python train.py --d_model=256 --init_std_o=0.0447 --seq_len=512 --train_tokens=444800000
Each number is 50 + 15 x the weight over its row's rms, rounded and kept within 0 to 99. Layers, rows and columns count from 0. The size before them is the row's rms in percent of the matrix's.

# layer 3 MLP up, 1280x256, rms 0.0514, rows 562-589, columns 0-127
101:78 69 77 57 76 27 56 66 58 44 51 61 65 51 40 51 55 56 48 42 55 74 29 45 49 69 61 40 39 39 42 39 47 36 39 54 60 56 52 76 23 40 46 25 43 76 60 58 50 68 71 22 68 37 47 25 56 56 60 40 54 25 44 56 40 65 22 16 27 41 53 21 44 52 48 33 63 46 28 22 65 28 70 59 86 51 54 52 70 54 47 51 37 66 37 39 66 42 45 65 46 50 60 46 33 66 60 44 38 19 47 73 55 56 44 39 60 81 93 44 52 53 38 58 67 71 54 73
096:68 73 75 67 25 63 70 71 59 73 53 73 44 37 26 39 26 39 47 44 72 79 19 65 50 45 58 52 52 24 47 30 63 11 32 36 65 38 38 48 27 57 54 54 53 50 44 46 29 48 56 48 40 69 49 38 82 33 62 59 69 44 18 65 42 69 51 37 53 45 59 32 45 54 79 64 53 50 47 44 48 67 51 38 17 53 39 59 35 44 17 44 61 70 44 51 58 49 56 39 64 43 69 64 51 61 73 49 49 74 68 73 64 56 53 12 57 11 76 48 38 42 74 53 34 56 25 44
109:48 31 48 51 55 42 82 67 32 54 67 58 54 45 41 63 65 66 09 47 59 72 56 71 46 43 43 29 59 53 39 61 42 52 50 67 83 36 40 50 43 48 67 48 65 63 41 52 14 40 56 50 53 54 48 20 78 31 67 57 21 63 76 51 38 13 67 63 36 27 64 71 38 34 54 29 20 37 40 29 58 44 63 13 55 30 43 43 34 50 42 69 39 76 52 60 56 74 50 29 37 47 74 61 26 81 54 31 37 59 53 44 60 25 41 34 66 59 61 30 28 75 56 60 70 60 53 31
093:34 60 42 49 48 57 42 39 71 63 62 65 67 56 36 32 37 58 37 71 56 64 56 32 62 30 39 44 67 73 24 70 37 41 35 43 39 37 50 65 70 40 72 14 35 17 30 45 56 73 72 70 70 42 22 43 67 44 40 60 41 37 28 39 52 47 83 63 70 59 77 48 46 61 29 34 44 39 30 49 59 69 42 39 75 48 63 16 66 48 42 37 43 72 71 42 39 52 38 44 41 39 43 60 48 36 41 68 57 61 48 37 44 35 60 42 46 53 61 67 46 39 58 58 81 24 43 19
100:53 46 51 64 47 63 36 58 57 51 49 19 26 60 28 40 56 61 35 66 33 50 57 49 45 52 54 51 23 64 61 56 45 48 38 46 27 45 62 47 72 45 56 48 79 45 26 36 43 47 61 28 44 59 63 56 77 36 61 70 58 40 49 72 46 44 88 62 72 58 47 44 41 23 46 53 31 54 81 62 67 81 20 61 61 60 50 50 52 43 51 54 62 71 67 44 49 47 46 57 50 46 63 59 28 49 64 22 74 07 48 46 40 55 58 57 44 33 73 91 47 78 47 28 57 49 48 25
102:31 60 69 32 39 55 51 28 50 33 47 63 59 68 21 59 53 32 41 45 64 41 43 35 17 49 78 62 44 41 32 68 59 63 58 40 27 46 53 51 45 33 39 45 51 59 86 42 53 88 42 38 53 70 60 70 37 64 14 67 45 26 36 58 51 43 52 51 28 70 63 48 83 42 62 47 55 42 54 37 30 41 59 23 59 41 27 76 27 66 93 58 47 67 65 42 46 58 47 51 54 60 58 28 56 67 33 45 24 41 21 48 33 56 34 60 29 37 31 67 36 58 20 53 54 73 50 58
093:51 50 56 32 44 55 70 36 40 71 55 67 47 24 65 54 38 73 35 54 73 58 42 43 45 52 36 50 51 51 33 99 41 52 42 52 55 47 52 52 44 53 67 55 47 48 46 62 49 45 19 61 78 53 62 62 50 60 46 44 63 44 42 33 27 83 39 46 45 60 77 68 76 51 46 46 65 41 68 50 41 59 34 24 30 10 46 52 29 38 40 49 41 58 84 31 39 25 63 30 54 36 26 57 45 62 46 42 70 61 32 27 76 44 36 48 39 49 94 56 53 71 70 57 27 45 56 52
100:60 51 48 41 70 52 62 63 37 33 33 49 42 51 32 37 28 51 52 24 65 14 64 35 42 34 56 61 69 33 52 50 45 56 49 52 43 33 65 59 47 82 43 55 57 49 47 52 68 64 41 41 81 40 47 33 55 38 69 42 57 44 56 69 88 49 62 65 60 66 54 64 29 60 40 61 71 45 30 69 39 67 72 36 54 29 21 59 61 34 57 60 63 48 37 28 48 69 60 66 26 39 51 58 26 69 34 66 58 27 48 22 41 42 75 58 49 35 72 64 25 69 33 56 34 54 43 61
096:84 47 40 60 60 40 73 35 49 41 63 66 36 50 51 43 40 92 39 56 68 38 52 87 56 37 59 48 42 67 62 54 42 68 47 35 77 16 23 53 46 68 48 39 99 45 51 41 51 51 53 38 30 31 65 61 62 33 21 31 58 72 37 57 51 78 45 29 27 49 53 67 48 37 23 52 50 27 42 49 37 39 52 72 61 53 61 20 20 47 53 45 37 42 58 55 37 51 24 30 25 43 30 29 49 61 48 54 61 67 61 45 49 42 49 52 69 62 55 50 59 55 30 67 46 41 47 32
099:66 38 59 62 42 32 53 70 63 68 39 67 51 71 66 43 39 50 40 73 36 77 70 25 38 52 44 62 69 83 40 70 27 55 38 30 64 64 74 72 42 69 71 30 60 67 65 67 40 38 46 62 43 62 42 46 42 58 53 41 58 50 31 53 32 50 38 59 47 47 44 47 43 41 41 78 99 70 74 27 44 49 72 77 65 42 63 51 48 44 55 73 52 30 57 23 48 51 39 72 38 26 58 29 30 76 41 51 60 58 30 55 41 76 42 47 35 52 56 42 54 49 70 69 50 47 57 72
104:79 83 57 48 35 43 64 75 62 26 75 48 77 68 55 65 28 43 36 54 59 45 64 39 44 51 61 29 52 51 20 57 40 25 39 57 60 33 67 60 40 66 64 37 49 54 49 28 79 51 68 46 51 24 58 66 49 48 38 39 33 48 69 48 56 35 52 44 63 44 55 40 57 36 50 51 44 36 43 62 53 32 76 36 62 57 32 46 76 51 55 99 30 33 56 28 36 67 34 12 27 41 59 46 50 58 61 37 53 47 42 53 40 30 34 51 43 52 51 28 50 48 54 52 35 32 63 22
095:57 36 52 27 58 27 67 39 36 46 35 64 46 40 43 35 31 59 58 55 60 52 54 68 49 46 24 51 46 56 60 72 37 74 35 62 26 25 64 61 59 52 50 50 60 69 43 60 72 52 83 64 76 76 52 25 51 50 58 48 52 34 43 31 41 55 40 54 22 28 39 43 69 67 68 69 85 62 38 37 42 35 57 41 42 59 66 46 41 58 41 49 33 55 25 72 49 66 56 27 61 38 47 70 18 51 42 29 36 82 54 49 46 66 46 15 65 36 49 63 45 45 43 51 49 24 54 78
094:54 62 37 53 14 67 72 94 49 82 71 38 67 50 43 43 44 47 33 37 38 49 08 44 30 62 41 38 40 69 46 45 58 41 60 48 56 58 31 33 51 56 40 25 51 36 64 23 57 56 46 69 67 51 56 49 33 37 56 90 36 49 35 19 61 64 76 56 33 58 43 80 65 48 44 74 62 52 61 63 32 13 45 53 74 44 76 59 48 49 51 77 33 68 57 47 57 29 48 72 40 64 39 44 46 50 45 57 57 46 60 35 47 64 42 40 43 46 50 54 60 65 47 15 63 41 41 61
103:41 33 30 48 44 47 73 46 36 57 55 30 24 57 58 54 49 36 74 83 53 31 33 84 46 13 49 40 30 68 26 26 48 41 82 48 62 36 53 39 85 35 61 45 64 32 46 63 46 48 66 58 90 54 69 45 50 40 52 45 48 78 63 18 37 42 54 11 59 54 39 56 50 36 45 52 50 35 60 34 36 37 51 51 53 47 51 75 61 49 62 82 40 44 52 45 66 59 61 35 38 51 66 51 41 54 62 22 59 37 60 50 59 38 61 63 79 71 44 56 40 47 59 33 47 69 30 57
091:58 49 38 61 30 65 59 56 71 59 41 57 20 34 52 51 67 62 69 41 71 55 68 40 32 70 44 38 48 54 58 59 43 52 51 67 37 41 52 32 29 66 50 35 58 75 44 23 88 49 55 62 59 22 35 40 79 70 45 55 49 70 40 44 68 73 48 45 62 56 49 52 49 38 46 58 70 47 46 40 65 39 45 52 81 60 33 52 28 27 57 66 43 19 67 39 47 55 44 63 73 59 31 48 46 37 47 60 60 15 39 61 22 33 63 60 49 37 88 66 07 79 61 54 46 48 40 41
103:50 60 55 45 61 24 45 29 62 50 43 39 30 49 63 27 13 72 54 89 48 50 53 48 31 77 50 47 36 52 43 58 45 34 36 49 45 51 50 57 65 53 90 44 31 43 51 11 63 38 63 40 42 48 50 56 42 42 47 48 52 59 42 58 49 53 39 48 28 41 73 35 80 43 26 70 49 66 48 48 63 18 60 45 67 56 45 78 61 45 43 48 51 35 42 37 33 30 38 58 73 60 60 57 64 25 27 53 47 50 44 46 51 53 53 37 72 45 53 49 51 15 59 73 31 42 57 41
103:46 47 50 66 72 32 38 58 39 37 46 70 28 31 63 56 26 65 30 32 38 29 50 50 50 50 59 70 49 53 43 78 42 60 36 51 52 63 65 51 69 43 26 65 57 54 53 43 24 27 33 58 62 79 46 33 43 54 40 45 55 64 34 49 59 57 56 47 47 43 43 42 41 45 63 60 44 53 88 44 50 44 64 53 67 31 66 51 52 39 36 60 59 42 33 62 69 42 63 50 57 46 24 37 40 36 57 47 23 28 58 60 45 72 28 68 18 44 62 54 67 34 40 43 40 65 40 57
100:53 41 51 28 50 56 37 62 55 15 92 46 60 57 33 31 45 56 43 53 40 19 57 61 59 44 62 84 51 51 59 40 47 58 39 57 70 67 44 38 73 61 45 71 33 56 60 50 87 72 32 51 44 31 61 55 84 51 20 61 44 60 56 34 65 41 56 43 59 26 43 36 64 42 59 52 25 42 52 35 35 54 47 39 51 23 66 29 42 20 78 55 55 42 34 43 47 68 66 72 74 49 44 53 47 32 49 83 65 45 59 64 61 15 47 48 37 32 59 55 38 56 68 46 41 60 28 27
094:48 32 46 56 83 48 50 58 40 46 82 72 36 38 34 47 45 48 54 57 47 50 38 58 57 66 47 38 53 67 65 34 45 26 73 44 60 53 47 32 65 18 38 57 51 48 69 36 47 58 57 59 52 47 48 53 66 78 46 43 70 43 35 73 61 43 52 42 60 42 56 49 19 58 56 50 71 59 31 29 35 46 56 23 36 62 66 47 72 34 63 40 33 74 33 38 25 45 22 51 57 44 68 63 53 38 52 54 50 61 54 47 45 31 30 43 29 50 48 73 31 34 24 31 31 38 44 40
106:44 64 42 54 40 71 64 57 57 76 71 48 32 46 66 52 56 40 46 41 22 48 60 47 68 50 01 44 44 63 39 54 42 38 49 53 46 48 38 55 47 68 05 45 59 46 61 31 43 63 48 56 55 52 29 20 41 63 35 54 54 24 21 40 60 43 39 54 47 29 38 58 40 46 55 65 47 56 58 60 47 43 42 53 33 37 43 36 70 38 60 39 42 61 55 22 75 56 51 52 64 73 47 61 61 62 46 44 40 42 28 51 89 64 49 64 41 38 72 44 26 43 54 59 54 56 47 70
102:47 53 25 50 54 54 54 55 72 82 40 62 38 59 49 51 53 44 62 48 45 46 53 72 88 20 58 67 70 47 73 65 51 39 32 41 79 44 60 18 45 41 53 31 47 48 61 33 68 78 37 61 70 60 67 29 67 49 53 53 63 46 55 40 50 18 46 63 32 13 36 48 55 42 21 51 10 36 54 43 44 41 45 59 44 41 59 42 82 38 69 47 59 39 51 42 53 23 74 35 45 85 21 14 70 36 51 81 52 52 30 61 41 60 61 57 42 52 45 39 43 41 37 49 64 42 47 55
102:51 55 44 37 76 68 61 52 43 59 46 53 45 39 40 67 68 55 54 54 55 66 73 53 42 66 46 58 62 73 65 55 75 66 39 41 52 59 34 73 40 18 52 49 37 37 55 50 51 67 37 56 66 49 81 30 45 43 56 60 52 62 42 64 61 41 51 59 58 55 28 79 52 38 62 62 44 63 43 20 69 56 59 31 34 37 43 75 58 37 36 52 39 41 51 38 55 59 24 47 70 18 54 87 42 18 52 62 51 85 59 38 26 50 42 60 31 44 63 29 31 18 51 43 53 34 51 09
106:59 38 55 32 69 45 27 32 60 68 28 75 70 40 45 45 39 68 54 45 57 13 52 49 34 39 49 50 62 59 45 23 63 57 27 64 51 41 47 49 53 36 41 69 40 37 38 58 38 70 75 41 68 56 45 62 74 65 59 68 43 30 43 65 70 46 59 55 36 36 51 60 42 50 35 43 76 57 67 20 66 54 33 86 53 37 39 34 30 53 49 40 16 64 58 94 53 59 82 22 65 43 33 47 51 53 34 64 49 43 23 51 64 52 42 54 59 44 51 11 38 64 58 40 32 44 35 75
099:68 28 48 55 56 53 40 40 32 33 48 54 41 56 65 50 30 53 61 68 67 42 68 24 54 77 46 79 57 83 38 58 59 37 72 39 39 93 56 61 58 49 53 48 59 67 67 29 45 50 40 33 40 48 29 40 33 46 43 41 40 63 53 57 53 44 46 33 46 92 62 44 44 39 56 32 62 31 30 51 35 41 40 51 80 61 68 55 83 38 41 55 38 77 44 34 64 48 34 72 55 67 51 57 60 56 62 35 64 04 37 40 57 44 69 82 68 60 32 74 50 52 90 39 42 70 69 42
104:46 43 70 46 50 52 53 61 71 49 42 42 62 44 43 42 81 50 09 38 35 43 36 61 64 53 45 38 37 58 29 76 45 59 61 62 71 46 73 53 40 55 43 32 57 78 64 30 52 38 46 63 48 63 73 58 68 37 49 67 50 55 70 61 41 17 51 42 56 61 36 44 66 52 45 57 52 24 50 48 59 49 63 49 44 48 55 81 59 33 56 53 51 31 57 25 18 44 61 73 53 53 43 43 56 41 59 54 43 46 49 28 45 61 40 44 64 50 59 63 28 25 09 29 47 40 31 53
095:36 52 51 62 78 64 46 23 38 63 50 52 56 47 64 47 38 50 61 27 80 57 73 38 58 30 61 35 50 49 12 60 22 17 70 44 12 83 51 73 35 64 56 37 47 60 36 32 32 39 76 51 35 43 65 59 28 48 52 48 77 60 42 49 38 48 65 59 59 65 70 39 50 60 36 39 54 59 35 50 53 42 65 27 41 46 48 44 41 19 48 40 48 44 43 57 56 49 28 74 49 34 31 42 70 47 58 34 30 53 25 47 39 34 74 68 47 30 63 45 61 33 67 35 63 27 75 78
097:60 41 55 67 52 68 51 51 43 56 58 76 43 45 56 44 53 52 66 46 15 54 67 70 51 63 28 42 13 69 40 27 57 58 40 30 70 39 56 38 58 63 46 64 51 58 60 40 38 77 48 50 61 21 38 65 22 42 49 42 78 55 55 41 64 56 46 40 33 29 66 29 83 61 68 64 50 50 73 56 32 55 21 40 60 44 54 67 68 68 60 59 59 48 62 62 45 54 57 56 60 58 59 21 69 57 50 40 42 57 35 29 76 51 36 56 53 14 62 44 41 61 44 51 46 51 75 43
099:39 83 58 28 35 48 69 46 38 35 30 85 42 22 38 51 34 66 49 65 43 43 59 70 62 54 65 45 51 59 49 42 64 54 54 50 49 48 47 54 38 29 38 63 56 41 62 53 44 25 37 74 80 65 38 43 41 43 36 46 42 83 43 48 61 56 82 52 86 57 84 56 38 50 50 58 30 60 51 36 54 65 53 25 35 37 31 36 51 47 37 45 39 48 41 57 63 66 38 43 50 51 58 61 31 32 24 51 53 53 26 52 77 56 17 62 64 52 44 48 50 56 40 45 72 53 61 34
# layer 3 MLP down (transposed), 1280x256, rms 0.0514, rows 562-588, columns 0-127
104:36 34 40 46 45 93 52 76 26 64 70 58 55 55 74 29 61 45 41 56 32 56 68 32 43 57 42 46 49 37 40 62 38 53 55 43 46 77 68 71 52 39 31 51 58 43 45 57 60 45 62 42 51 29 74 67 54 65 51 58 17 62 42 57 47 32 72 60 57 69 40 85 63 27 34 70 41 33 54 85 53 55 47 40 50 65 41 38 47 60 40 48 71 67 55 54 51 37 46 34 44 61 37 43 39 57 33 73 70 70 47 36 17 45 38 75 46 27 41 53 74 54 31 55 76 52 71 18
114:42 74 66 46 36 55 59 31 09 48 52 47 49 36 29 50 75 43 42 50 49 37 90 44 56 74 48 46 73 48 68 55 48 55 28 70 43 52 42 45 37 58 42 57 65 75 27 54 50 65 59 49 67 72 45 53 36 37 83 51 40 44 51 26 47 59 53 65 44 80 44 49 51 45 28 46 57 38 73 69 38 65 28 59 54 49 17 64 66 55 41 46 50 43 64 66 74 68 67 40 35 55 69 46 54 51 57 78 56 47 55 72 85 24 54 58 33 56 59 45 10 73 88 52 56 40 51 17
096:54 39 59 45 68 52 72 61 56 45 40 74 29 56 50 80 34 44 51 60 41 55 62 47 41 26 34 49 53 60 46 20 54 60 41 15 52 74 57 62 64 50 38 64 57 54 57 52 79 37 36 35 65 30 69 68 75 42 52 69 55 17 36 52 62 36 60 62 59 47 71 55 62 36 76 65 48 45 58 52 70 74 50 60 61 25 59 65 41 22 79 39 53 69 31 39 40 62 53 34 58 64 42 59 37 54 37 43 31 22 45 50 65 58 42 53 47 52 50 66 26 29 55 63 38 22 36 47
091:54 54 49 66 39 49 37 55 42 51 39 79 48 48 79 55 58 55 59 54 32 44 54 45 60 45 60 62 44 40 56 70 42 62 56 26 64 71 35 33 34 45 20 47 40 52 37 54 30 52 13 61 47 37 48 57 66 63 46 45 67 42 71 58 50 54 25 25 76 55 46 44 47 47 56 55 56 73 61 72 32 50 44 67 53 65 54 55 34 42 58 33 84 37 24 51 85 28 23 45 53 69 26 48 45 33 43 26 63 22 51 52 48 58 64 63 61 47 73 58 69 60 45 36 25 32 48 33
097:54 19 59 55 40 40 50 56 71 64 62 42 57 45 71 30 34 24 59 47 67 23 40 40 32 63 66 33 45 51 71 78 64 44 37 62 26 58 45 49 43 33 56 41 45 47 61 62 64 52 62 64 41 46 70 41 56 51 68 58 37 44 36 56 55 59 32 23 26 45 49 53 83 63 60 50 54 67 48 32 29 34 59 61 57 29 43 67 54 77 44 24 53 29 49 50 64 69 34 50 54 48 45 39 24 71 33 30 78 91 53 44 59 44 49 47 50 68 39 45 46 31 42 55 59 66 74 59
103:42 66 55 76 22 46 64 67 72 53 67 27 26 47 44 53 54 70 49 55 26 39 52 54 73 40 45 53 72 64 59 62 64 48 82 39 75 33 40 33 30 51 60 39 52 62 48 59 67 34 29 40 57 83 60 56 38 12 35 30 71 70 36 75 57 50 49 24 37 42 37 58 46 69 38 64 47 44 45 34 49 48 44 66 68 61 47 49 51 48 52 41 42 53 31 31 53 50 36 49 22 55 18 35 48 28 56 71 63 80 64 73 59 60 57 56 54 54 18 26 38 43 45 40 64 59 54 47
095:51 31 45 57 62 43 57 58 60 49 40 43 44 69 40 49 55 40 50 41 49 82 51 73 47 82 64 50 27 69 62 80 78 42 53 33 54 55 37 41 65 60 69 46 38 48 23 69 43 65 63 41 49 37 50 54 56 46 72 50 17 39 53 44 39 49 19 29 38 56 57 36 68 62 12 54 65 30 53 64 68 12 36 44 58 25 41 42 57 71 51 37 76 74 63 56 55 47 33 46 74 54 62 49 66 30 61 26 54 40 66 45 52 32 44 58 35 38 65 49 85 75 65 33 70 40 39 32
106:75 63 55 71 74 64 07 42 43 61 44 38 62 63 67 56 52 13 59 65 65 58 37 40 66 21 64 54 46 55 80 45 49 48 62 19 55 59 65 27 35 54 61 55 33 69 68 63 59 69 62 44 43 46 46 30 32 43 62 50 68 44 65 44 48 41 54 51 33 37 40 36 72 63 29 24 29 44 64 52 46 54 47 44 59 62 33 38 41 33 39 50 47 60 44 57 64 42 62 68 39 38 45 17 57 51 56 23 99 15 35 82 53 61 72 64 50 71 44 43 60 48 45 43 35 47 43 39
090:38 53 59 54 65 62 54 65 61 45 49 47 73 75 53 35 79 15 66 48 40 74 38 28 76 88 50 41 55 34 44 50 39 37 24 54 30 81 78 33 33 88 45 31 51 63 32 15 50 44 30 57 55 61 47 38 79 49 45 62 37 62 54 64 73 37 86 59 49 29 37 11 53 53 50 47 51 58 38 58 51 37 35 18 56 45 89 53 45 39 71 40 55 43 43 53 49 45 57 58 49 62 47 49 64 67 62 39 64 29 50 20 84 59 76 25 40 49 45 43 72 65 60 33 35 71 63 50
095:40 55 46 33 56 75 51 42 59 63 49 76 39 55 43 28 28 30 37 54 46 33 32 67 36 48 61 54 53 40 94 39 46 42 51 53 75 42 32 16 68 50 54 23 43 49 55 72 42 64 50 57 57 75 54 63 64 52 33 64 48 55 61 58 52 39 50 69 30 67 58 34 63 58 59 59 51 18 48 45 39 43 83 41 25 37 43 90 55 53 69 56 85 60 46 64 38 42 87 48 61 55 59 59 63 56 52 63 78 37 71 17 31 34 60 35 74 52 55 50 58 44 67 69 51 80 64 59
100:49 52 38 63 56 61 48 47 71 55 59 44 49 77 34 41 58 58 30 21 39 41 54 49 31 60 53 67 43 44 50 62 70 58 41 75 33 34 57 55 57 63 59 22 64 35 43 25 40 41 43 41 50 48 41 36 34 62 48 44 31 47 44 46 46 58 49 43 50 48 39 59 35 38 52 57 65 38 69 34 20 91 31 43 53 45 47 47 34 50 22 25 40 68 57 53 68 32 42 32 36 46 45 55 59 50 42 66 44 38 42 53 46 60 39 17 53 36 47 56 50 65 46 32 49 63 53 69
091:53 60 71 84 40 56 57 71 52 36 62 62 42 58 60 66 84 64 56 27 50 50 47 38 35 45 65 68 75 50 53 09 70 23 63 53 58 54 51 50 40 52 68 58 52 38 64 28 40 26 11 22 35 38 69 76 52 47 59 66 62 81 58 69 53 54 42 47 41 60 58 44 26 62 37 42 36 39 52 83 66 57 38 56 43 31 27 70 70 43 17 29 71 52 77 50 53 37 61 64 50 69 46 24 82 51 57 66 64 47 57 40 72 60 54 76 58 42 54 51 36 52 52 61 36 59 55 23
089:66 40 52 67 74 21 22 31 65 40 54 58 54 56 53 55 83 53 66 49 44 66 43 50 77 62 52 57 72 60 42 49 52 85 27 55 18 21 41 47 54 51 70 68 39 42 69 99 45 63 49 61 45 60 46 47 47 45 46 23 59 17 51 56 43 27 38 41 71 45 69 36 45 56 54 49 23 36 20 55 58 49 56 59 37 51 37 60 49 49 59 28 42 62 38 45 57 46 54 52 63 56 39 44 46 21 50 59 54 63 31 62 60 39 44 50 54 47 17 55 58 64 38 47 47 56 30 55
097:51 53 56 34 39 40 68 53 80 63 63 63 51 39 27 53 55 22 53 46 55 46 57 37 13 70 39 47 66 68 62 57 70 54 53 56 36 73 64 34 39 77 60 45 44 52 59 44 39 56 40 59 52 37 44 84 33 62 36 19 72 66 50 62 33 96 52 63 37 57 45 34 73 69 50 44 30 69 62 64 61 64 09 53 50 46 68 42 36 59 26 61 33 67 58 49 42 41 54 35 45 43 58 66 52 35 50 45 79 50 56 24 33 63 39 53 19 61 48 62 46 54 61 60 42 29 67 38
096:57 69 87 50 38 36 23 64 39 28 67 47 35 51 45 66 48 49 25 54 41 56 59 47 51 52 44 33 37 61 55 32 28 65 11 36 57 57 46 38 52 48 38 70 75 30 60 56 46 41 45 41 58 67 56 45 54 28 08 44 56 29 48 60 67 36 50 18 58 48 62 41 52 38 58 51 45 69 61 45 31 53 72 40 61 43 65 51 36 49 42 40 47 55 40 46 65 68 48 27 40 49 70 55 57 33 29 46 59 91 36 44 44 47 35 48 40 68 30 50 77 25 42 56 50 38 49 50
100:76 48 36 27 42 30 80 54 64 55 54 73 79 64 70 73 30 20 56 48 32 34 44 45 61 70 66 46 62 57 55 79 27 81 53 34 37 40 45 38 42 66 33 66 50 24 51 60 42 41 35 39 37 63 60 36 49 32 53 58 70 61 39 41 60 48 47 36 34 64 38 52 34 34 65 40 33 52 71 21 56 49 58 59 54 50 69 58 61 59 36 40 46 55 50 49 52 42 56 29 71 43 30 61 34 70 41 56 53 67 49 70 34 60 44 81 49 51 66 59 75 25 30 42 43 54 62 62
107:49 35 43 58 56 59 39 15 70 57 39 58 52 63 61 43 47 22 43 64 38 44 57 35 24 35 64 23 60 49 57 82 57 31 56 47 75 42 33 38 48 43 46 68 50 68 66 37 56 30 61 61 74 37 66 48 55 32 43 55 45 51 76 69 33 58 33 59 66 78 61 57 35 30 61 44 52 54 30 63 37 46 54 27 48 73 40 28 53 58 75 68 56 48 42 51 31 69 50 93 62 45 53 79 28 35 79 39 24 28 38 33 58 43 43 29 46 60 26 25 34 62 36 30 58 70 38 35
097:30 58 36 70 41 46 59 64 63 42 43 59 51 30 52 52 47 43 65 57 39 58 60 62 38 62 54 17 66 49 30 81 43 64 56 00 60 42 62 50 82 55 68 51 37 38 47 56 23 35 52 53 49 25 56 67 56 56 60 62 58 60 50 76 40 74 45 35 64 50 75 29 55 28 46 46 52 64 54 46 55 52 40 59 55 52 34 66 60 36 63 49 37 29 46 68 44 41 55 57 31 30 58 45 49 75 44 43 29 71 62 72 59 51 50 38 87 47 39 20 60 82 41 29 59 38 54 61
093:57 47 53 51 32 50 61 46 53 63 36 52 22 54 52 52 56 38 62 74 48 37 46 68 31 65 60 50 40 37 46 36 54 34 46 43 62 48 57 65 44 85 76 61 53 37 47 39 31 66 76 61 44 62 39 76 32 53 47 16 36 70 53 39 31 85 28 58 63 42 34 33 47 31 29 63 10 42 49 55 27 58 58 55 43 43 52 54 51 36 37 47 31 23 53 44 55 54 51 18 68 56 37 43 63 20 61 27 65 25 48 38 53 58 67 70 28 44 66 46 43 57 59 67 59 66 44 64
101:60 41 45 32 65 33 43 58 78 37 48 57 43 55 32 60 38 52 63 58 48 32 67 62 27 65 44 56 66 38 58 73 52 47 30 45 47 15 54 58 41 58 91 53 68 37 42 45 54 50 64 42 43 76 42 64 26 57 24 70 35 55 78 52 43 29 38 55 59 45 72 55 54 67 58 71 64 52 75 70 41 42 44 38 40 41 43 65 55 44 74 37 45 49 50 66 46 57 26 53 17 54 41 46 58 40 54 62 31 64 41 46 78 58 49 19 41 48 44 54 13 77 60 28 56 11 47 45
100:56 29 45 68 34 52 32 58 37 55 51 50 40 51 56 62 66 35 32 54 43 48 47 53 07 57 50 49 44 58 40 61 58 42 49 70 24 53 46 50 45 57 92 65 83 28 47 70 39 30 57 32 43 58 34 49 47 59 46 35 42 69 74 65 40 69 60 31 62 50 56 37 47 62 48 21 55 29 30 45 48 64 57 57 73 10 67 52 47 48 36 60 23 27 72 35 65 38 56 23 55 34 80 49 57 77 45 53 52 64 47 44 49 37 36 43 47 61 58 52 52 46 36 34 46 55 48 35
104:53 47 76 27 10 59 44 69 26 64 43 74 64 55 66 56 10 44 72 32 47 07 53 33 43 33 49 51 48 37 30 40 22 77 63 71 67 35 42 52 54 82 52 50 52 55 37 52 58 36 32 78 60 44 34 48 43 54 43 17 38 58 59 36 58 54 34 45 23 40 42 62 52 53 52 52 61 27 47 52 16 39 41 50 88 56 66 25 54 35 54 55 53 59 62 32 61 55 62 33 18 47 33 42 27 60 41 50 64 40 34 40 69 61 56 48 80 52 50 55 75 62 10 67 60 62 57 79
110:47 45 17 60 26 15 65 66 70 51 59 85 36 66 59 59 51 38 36 47 68 48 63 65 52 43 62 51 55 70 40 43 54 41 60 67 56 44 60 40 52 61 61 57 68 55 93 55 50 58 42 17 47 55 41 38 60 31 24 41 57 60 81 42 34 49 63 00 78 62 61 24 50 50 54 51 27 47 59 51 29 70 58 51 29 52 66 43 44 46 61 23 37 32 58 42 18 67 50 57 54 45 36 65 68 31 45 70 52 47 21 47 63 48 34 40 68 65 66 39 58 78 76 56 42 10 47 52
097:05 40 55 60 85 41 72 38 42 26 35 52 41 54 29 43 35 44 55 35 24 58 69 34 58 41 71 50 23 62 60 55 37 37 62 69 46 58 67 56 39 45 45 59 60 48 34 50 47 43 55 73 77 60 54 52 56 43 41 33 74 68 65 20 61 57 58 72 15 41 49 48 70 50 55 67 52 71 53 67 59 52 69 40 52 60 60 72 60 57 54 44 51 80 43 28 18 62 61 38 29 56 25 63 33 51 56 28 39 49 56 67 74 35 43 20 25 34 41 45 41 52 21 72 69 43 65 60
105:26 62 23 34 55 87 44 56 41 37 46 54 52 31 55 63 43 60 14 45 38 59 35 65 69 43 57 64 34 76 50 46 71 76 57 40 35 58 49 69 47 62 16 47 57 34 50 41 51 44 52 37 77 35 73 73 69 36 64 63 68 41 23 67 53 47 64 78 37 74 27 48 45 42 49 51 41 57 69 47 53 33 42 33 65 39 69 69 60 61 46 46 60 70 40 08 60 48 42 60 40 48 55 37 26 32 58 52 31 35 46 32 74 60 55 53 53 68 25 71 42 53 44 53 31 24 58 55
091:35 57 62 36 38 35 49 48 43 63 45 30 40 44 49 58 51 59 39 67 73 48 30 49 49 52 61 47 53 71 57 46 83 40 46 49 63 29 45 28 37 34 73 31 51 42 62 64 41 50 31 56 51 55 35 24 53 53 70 43 38 50 30 29 10 69 41 57 64 53 32 50 66 18 63 33 27 29 95 49 67 71 46 58 67 29 57 34 96 74 39 30 35 63 38 27 36 36 55 60 63 57 51 22 38 50 52 48 44 36 36 52 30 44 62 59 68 32 37 55 39 66 76 52 65 43 48 31
096:47 61 27 39 41 66 62 28 49 85 71 44 54 41 43 18 73 54 73 67 72 70 12 47 80 44 48 66 85 46 63 53 57 33 53 50 63 62 82 44 26 54 63 60 66 43 24 57 53 64 38 34 54 51 48 59 51 55 57 46 29 52 64 27 72 64 57 83 38 51 54 39 39 73 50 51 14 68 51 55 58 62 30 47 63 32 38 72 42 76 26 25 64 24 53 66 47 42 20 68 41 28 44 71 66 67 24 49 63 45 48 63 40 29 45 53 55 71 55 76 58 39 65 47 53 49 35 32